From a checkpoint of a small transformer trained on Wikipedia: capped logits.
Each number is 500 + 25 x the weight over its row's rms, rounded and kept within 0 to 999. Layers, rows and columns count from 0. Numbers have three digits each. The size before them is the row's rms in percent of the matrix's.

# layer 11 MLP up, 256x96, rms 0.143, rows 209-255, columns 0-47
101:514485503490552510518504534445503448543545496484514519492487483488531492487493479512484553517472519516485505496479503494489548495478502506503479
096:466509507479530497507514521471501494546512517448465511486508508455493491502469515489513467539489472481544521522547511499499499479501510529505522
098:508493470486478511515530524445530539506471517508482488518491575527492472495483498477504511477499512493541541497535510521501506528499469494483478
102:502505485474490541500489482500482500494491494526487508479524539502509484480517528515543473486531452490481432482483520504523485515509487495502490
093:502533498483509529504509496481483535479490457509456505487527544522525504482492479478473502548496511503560509471463543484515548484512515461509522
102:487518510524499497487494480510501485490489497484456515517512491469493524489454529502554461505463530467469469528522553524490498546506493516467493
116:470455484498498494496558480529482521504479459480489544501480499491496476528514482516482512498487531502473526472515509543507485444523472485501510
095:487519501515487505523520504482488520507517435485513462493494558517496487498542494460501448485505483532502489517501514520523475488481518485521463
099:454519503509496504490535503546502512533509508467505488483490495466473482522500475541494503489469469533496526508516526504503461527521504547508480
099:509463487456492502529487488511473485473516498513482464518493499486521528503518490500446483486493459493503473468501498512492461467472497501534454
098:505523501530498526510449471474501520470517465492509471480472492493478515516494492460551524538493515468496498510507484510499506529531498511512520
090:523485512538491501526465523457525451492523479517525501507513510510493454493512532511507511480468511532530516504531515521539454534461548483497497
098:512510494500479485526479524509508507472498512521510496501526506504471476485490550486520468543485448495498537510484431500506527486491526545483472
101:496444500515470477514525461503472539485476474484508523454497490524494511519509527492508520471524521472528486506524485533526527519512518481485499
095:502521529488533494495496469501519461500480507481465556503445497492484504479460497486516511499541452491477469495522480484520526504460507477481503
103:460513512516489477526495509467526525471523518479505484523502484484521536536506522464439513488531509529509479544508489472517477514533491492502524
091:474488508484479469513458495483473520481496493480511505479514450546516485471510497474490545488521541548524488503495509507460566477466537511464490
091:518499535462490503479490455496499506483525476474529510499466514461457483511480560557467497538470531548552492541479486524512515497476529512481509
097:527522496509494515501483505433464511477509440507478511524496512485527518513503507482527491511455488474492495544479488530503486469575454505505497
098:527482494508519501499492445485518479462497510509482497466522471513534517513537504503428509528529531509468484500520524571510486527470455452471498
101:520519505475472511481507489521509467432487517502500505518527488497493488465500483523468510511503551488553486421467486508510523474494536470514557
101:528509494540501519487461484476437525480494451536520476513431504496512488514503484514507451506519457505519525477511525488512470506471516505487534
101:509502497505483491485472496472509514512508496525460485474553527444538504514498494537482500521510587469521519523476494513521526504508486469492541
096:520468459506486496494475494491523500476537522512484457493471521498513488512484550511442511542457471535526504469518511488483487473521494479481496
113:501487485490513486496517496534484502517537487513498535514480518452510478539515471508483478526495487524504532515512496493517454558487509507532506
095:508521526513533517498482539482515494551489557497546499521476540494529526508482477478466469515499463548501484522517507463505482536510508533542507
092:527483496533501500511506491494535530481494481495491474483499484450490512458504469502488485515531459471504533463459522483518487501543500488473475
093:454490457495496482506476505484514446466489462509518491477471462522503489499525449491496525483449504494532498454497506511457508503485467466490496
101:526511513497491516502529539458520472487492493524483498484478501550511567484530509491499527502475524451510501499505496543535520490562526515507450
097:482495509509477470489485463489504506534511553467457542520482472461522495500513519524474462517476528529504533495502466496474474473486459468487438
109:501482512512505512483503487514469477497525453495488477506521476558520499493520528504514484519503488478458494536520464518523480488548528480506519
108:539524495513482514476501521476499510499495509487506494497506502421476512533482468479520495491548550457496502505485456478481490503543503500516502
100:515534473528442548502523477511476471533528511510506547498436462509518500521483503495469511486519490493572514513495536488489514514515417498480459
102:494486483470540471507471486550476506501529534491497487514501470494511545505480485455557468490512511564503474489509523463543473508493472507474517
101:501504474478480490494450534468510526462488508482498522518499525522478540505525522501543450502514475527504550500463429449550506512520463516496509
099:499488511490535500519502483549509494475518496488475446472516513453481495492509496506525500491486511512512511440487462522521524477482489542464499
098:504518467513521502525495478539506492472515503563478530492467468462476527496532532527493454493474498472498530475497465538498502469468486507489519
105:500499458504529469517499478514496517497497492491495496476502482493498471521467522496521492465544513487574484510454462506478476506467522479503555
099:510477464477461493512472511510550469547468458456500506515498476518493516507498519497505492475521514493513500513488499474524522496514474515466472
099:508437485516532506514508465479484532453492501485508507505494513488517450464470470517487526473504529498482483495531516485498504537467511511493488
108:527491473502509528490496497509470512513478478535523525496506505480464501460519518525465496507487456466487495497498505499508539501521484515472528
102:463471516478478456476485499528488457454516520528476486505499528481480483492515472541521501482513468513482526499520511437508499497482526498523484
097:482517552523490443479517500519525521483500523490528463482507496501530529485494510519484535478471510512501513502489538521523527499552516496498487
100:506518493496521506524488524514479511556514485515529520494471485541515514473498509508523530485501486496528489519495518532477478503461489533519501
090:505485478495495533503504538519490489496469460471508526490514512421504489501521500494505480499460571505547507516524463487506530516552524492502436
106:531529488484478543486479517447482518468512507530478490513517499521482459528540460479456460463502485504508472490491453483489544483447480537471475
108:559534506527464495478464527446480510529435539520487495508519493474508503493484505499481485486487488494513484472501484470503543466520505510483489
# layer 11 MLP down (transposed), 256x96, rms 0.191, rows 209-255, columns 0-47
099:495498481516469502498512493564483484478488553487492465573485499445493500522500494462506502534541531480488516478541472505476445480492478463477478
097:460515494492468537499492536540480491463543534457462491484515497550538489536504540515511497518484486470507523518493479480487486512498541511535471
098:496527493504496527540515557494517463509494508497526507455519507495513512476477501485530518508464506473510494499442505475481558526488490500480538
099:542541478502483471559525529497481492496488491496501491448515510497496510511530501459493449503504485505507504515459474472483494514500489489505492
090:522501490457471513478522485512492522545494476486498505484505456454505455475472511498531478489521480505532529489506472477485496497490466531476489
100:498507492490445526494525511495538486530508483483512510511505481560508470543505521495466513520501522506508475492451516491497505500515457449488475
116:527553499519473489525480494535475522506521467507483531485473492527524535472540517509485506521511527456475479442467521485520502526540510472509492
096:515472493478456521489461480519534531528462492543471476515514502518455480473498493516467513501538498487461557463492472519499531445481473495488494
099:465469485480489476529515449489478512463525477522506509463497476518479501550471532521542456484476485471525498555495499491516508506491520528512508
099:478478494484506494494508530557538524477494471510488486476509509492468506499524547478514483477486517520482544479520499494487509530466483540522500
100:452523486502518489487471475452516489516485484470503505442516485469438510493514509489491507484528483509508433466514502502524471505493552494490474
089:447474487448492460504446496475520529532458468537499513497513469508493510523477520506515480498515496522528497504539517484533515463450494513473496
097:513463500486482509451568493500557513509512518501507467499446489484516474499504447505500483496470496574523520496496550524514467517497441511518498
101:496500506473509500507469509487473524467469472493492492531523505494513457539507480483477485490507465499467502504543526462515493474471496502491509
094:507516502511512510469506489507474497501491502498482459433551544490481486478510530484537531477515485447504510458525478507454499506549497500491529
102:478519505480505469527524507531546493503504486522542439492541462475464451481518481486488505530510515555478505560506577489505485503494456504512479
093:506519466495505433511472508488480453484523506526489466491503544468507494506504501521491474482534511495534529471512554475512481511448514480546485
091:516500536497467495464492493481503481485500478524466566529481478505508521511561512502468487502493482497556533516470533522507494506508475488479501
095:475485501540503523518508486526523491515526542486534516489479510514490490486523484535516547478496505527492500466490471492529481459477537507481529
098:486517521497494493507506555485533508520450532491500511515518508534508507497446521487486480484525481508501482462477512484519535505559524486537469
100:506486491562515489484507532499511519511477491489438508537516495512512524508479527492531510489477510543491547503464474508502514537480455497523524
098:488483512500497506489515493524548520493490476477486484503526459526501431484496463465463480464519461515527503514486472497488504486557529488529498
098:503484478526492484510553478513537519552468486485501469520464521519501462494471505506524529509485491543484469509512497528504520513474480491497497
096:477509506509522506479478477510516503469509500544526483473458464504537525537483489520459463488501491495506540496474524497452485516523503516503518
113:472486523507518469492547460524514532534476539468507493473522508546467512486517451514472519532498519504522462479454500510503528511502539524463483
096:529481498481527502523527487517516478468491496529506532492508495525514514475481498506531527512500494533479468525470499468476519480502482536553506
095:496519532533518490482508457463508527507521481522467505423471525500527490494540462506531485490477474521478553471494469503492481485518506510497456
096:499464504505448511499521530499518484475506522524498493526503492510479458500500552477514472522451486474514482522494485493471518488482519456544537
102:518467524519486515493528451525478479523509486528503473508490520461470489451543552548502521505488501492528490487538496535509516489482493503487497
097:531511464519493520528483530533480527500466545533572537489478530522497464524496467483536495536484464534487492530474493519459507509471485486508493
107:499487502572520468497494458459499518540484525519512472449459492497526488490508500522506473472490477506435491511456531514534507507524519518515475
109:474489458469520541525514530491510509490501494543494547509472529463527495476513508495444521502486536511500456515509481458522517515507555501529482
097:532512487462501475493494559499539531479483531486534517528464502487464526498474478469507479467518505479497496502522472484523500478461492463525472
103:473491487445540510537480502517514494492529466536508497481503503474463458516498501497466443442478524450490516510479475498518501462454518537529471
101:481499495478498503520518499543507515497497483514533479518509468480510485526493506501513529499491493461450482512570573455512451459458495471476463
101:478510523494495475511456464461554476531455506496544491448528527500502518516473501482513485517491514523494543510490526512491489539478516468449489
102:516477528537488503530557462515539482482518499526534507480508550534496529507473518522465543496489513519500487456525448536460475519464500496517522
104:524505462510517506522499498456451500486501522496453491476484511531536466515493481491533490546494532469489483495477478521470525498508540480541527
097:480522540494536495500463528505485497469527507546502481448491474523495478472491523437481558506515489490507498508573511495492470492502538472512513
098:522530509495544503516507546512522511566489511514492494493456544510538465483534500497492533514510521503466529521494496471466481474484449489501542
103:484491493504489556519498518490509483488523501477449500514503526462489473504456447467486492511519503513527484518496484508453517508547488525481511
104:452489485500514483512548534557504529546462454474509513456497491477491500499517488499509468490478499487494513511491493524498518471500509499506505
093:551469443510498548508531522535498523538506509479533472505478512527493445467534477489480519487493500528496513464488492497475548505475513509545492
098:468500515486529472451512466493472480469485485504480486494490501493513537473516536499480478493513474461498519513557507538522522490541489533528493
092:507483523536531476521539520490503460524503500511484510490468514504464513539501490505492469484521469482512509505489495520461469555473555505476541
106:496526484512509474545537524514498496515501543486524518519533509518491451560555468486540489484545521538528534469553529511476531499483535496497478
109:507486475489517498474478476525523471483498532463542525527511480459491517458499522502493468500488503488497503500515507514484507527514552475485534
# layer 11 MLP gate, 256x96, rms 0.155, rows 210-255, columns 0-47
098:537485516486506475475520478508494517522541493512500482488555474530518509504495518539480450504501483504490549524524486535508550482508519495470484
100:510479502484524467545529505472514496506523516493500456480471468461492525511495522548522527495464485501456531466480518523507541457492466522501498
097:492516471496487516520520520478476487523462490508490532479503504529494507495529493484489458457519477508526524506501475487566503496502515490478507
096:476480507440498501519554496540493506458479516558530561498496481481518502531505504485543464439487466502523522526503487475481480527506515514510484
100:499525495494495499488523531488487509495420511477507494513490477536520491514511531449473480471487499527463508498496465488506491496463481509541489
105:501494488488501529508490533502480521537527525549524487487499513479478497516506520551494535443456514512523490487551480538486489496494494507483447
096:503497500511484504501496440495503511543496516518507497481481498528515482491518508461505503448532439517501484501528470505516482509512532467496502
095:522507457474478474513522523489525510505549533541496513466566498537505517495508543533475493496484489482506508508512532495516509513514523524503499
105:461516512510533545453516522494503492469486515505511516485503492475501496485531516503483465493453536528483516491509511485538500468514496484479533
099:469512532453503519482535445492436521513508514494517507524466475502507515513503511500509445507487531506519506516510475507490454495499502526497497
086:493500480530470505514480481492531556486540506537565471496504513499545544494499521494538508504476480493528504511491460512519478499524548507526507
088:497503462506483519427524480437449503488512498531492514473528507530552530512509499501500532493505498469489490478513494477512527503520457456495479
094:488481488495525512469533499519442489518494529528540500521495467479502499493486510487498454495491457477472493541553496499507458526515473469496479
088:520490501497523508514500561541508523487524557499525515515453523522477523566482514513500445493508511510491491557493503532489484531545485489512496
095:446492505494494593459487498515462515494456513516498513524500509492484539520506505491509486459473500465506479478523473469520484487495472466453505
093:482487510477507503487521501475452515560533523492516519495449488514493504486517488515504483497467486524499460498505511522477492487476465479464504
097:522520552501486514502494555511509493499476497518490510464533496460477472505469517503487465493540522537502460497492507492490504505526511524522545
097:515462480480522518507550488472503540496542510522556504509518510461510493530491521465443515509505516544516468494501493506504548486527528497512457
097:508493538511456499505521506518551532489527513531510531510497503516460504478538503504490500462537460513465499540517491500551506485553528535516482
101:513471514479509537464510465549500523512492504567515476501529504487495479489529500481563496496502488505494490476525497515515475477494530494488449
101:495512543504470511463526485533470526497495488547540499474471513487479489542528508504504474493501494504467500469507500536504489453524537464541518
100:470443492492505498480520498520501501512520537519508461467511515489496467536508491513487469499527483429496516491486529491564532503501511484462493
096:521537533473460473516543491510507504519496489471498503493453495494510509504493533484452530496503503505473490524503500507478462467509512487533487
119:511454483471520542479513495469481516543465507502479481480458489424533516497511503478510509471481459464482487493536477472524478486504539496511484
095:514482525502507516547517516548483518499488503546501493466507470496517495538476492518540503501533503531515473493523533502526546504517505522518496
106:485503532463526546497498519496441458528465500487512475483552483537473489523509516487509482468488479489481494510486517500514532503468515522504521
098:480482528466460516505547510538459518485516481512506534491479509479467500513501514478486496515504539527487520471469505516516495491548502516515509
098:478490492485478512513552431532483503508493497503539508504506492442525524512497513515533517477447508494497522542550501473478488534491497523487481
095:524505527499480479484526509526497571485528534535504528489459437533489500502503522487446495494504481498484475498485540522520528496495531497491479
106:479502497487476487528512564534500502499509513536525511472526507457495516538569522456468480520517516517493497541512512451495494494499465497516486
104:513484477484519513557539504495462537490524492523539536514515531496505486475518538486487528472528489492473539545507513480525461442494541491523466
102:516537509454501500472520474472462489478478501519548511501518504467490506494491521488490498510464537464489509544518486497491520542515470463526505
103:464478504515495506474522452445468487509493454522520466509518493498517516520484492528506490489506453512460519502519464462525563537510494475449477
098:476486522491489495450542502531461502495532459500541492497554507512466476550511497478464510504496507490434506497539547515560476486505509465481463
099:511506501508508490486483511496511522457492541552546497522473468504456525473511540510512507479503522517488484498506492478433523505499486509458514
099:503487501494471476459529511542494514495468479537517484474512495508468508502518512464557491479502469436510484517525495491465518509488520529473503
103:535475520470522508500494523488413550534546483506472485481515469477542519489545496462498462506494478480535506520512503456479520517516511474512512
102:531490540482507472505520526513463507525499500552514490481503494533487509476488497471504520509516460520512503552520505498526507450488513464502512
100:541504523491483547503508451480433497516539487493479518471488460496473526488510529520507516528524482492493501503504531484520514455500490521499506
106:529495479520486509493540446497458549512458459553565538483520485510537524485499542514497523495485501502513477502492506518506514497444484489499517
102:511524488430452499457529523494496495497493505502529495533495456521510520544482479466499527487485467519512466478523460485531484504508485488476466
099:518482506518491523475454488523478530509461525531500499481527487460504503511513511533547506482507472499451529503514486492492544443486532509475496
097:533493537505493526483514488486477478506482523542525491496515540499475490480503468450539485503528462530519534506544478494489519493471505461466472
092:489516516453516475499495442478511503528512491461491467496468490489508561528526502504457486492491506488488511526479513490552499513521492515494518
101:463480484488523485467516469469499508528488550524568503485463535496496529509523520500530531441437492496486510500454487522517498483466487504515507
107:501502514474539513498465456469469531499512514521492508478494445522518516488555495552473542489519542460461493544528519509520515483525506507488475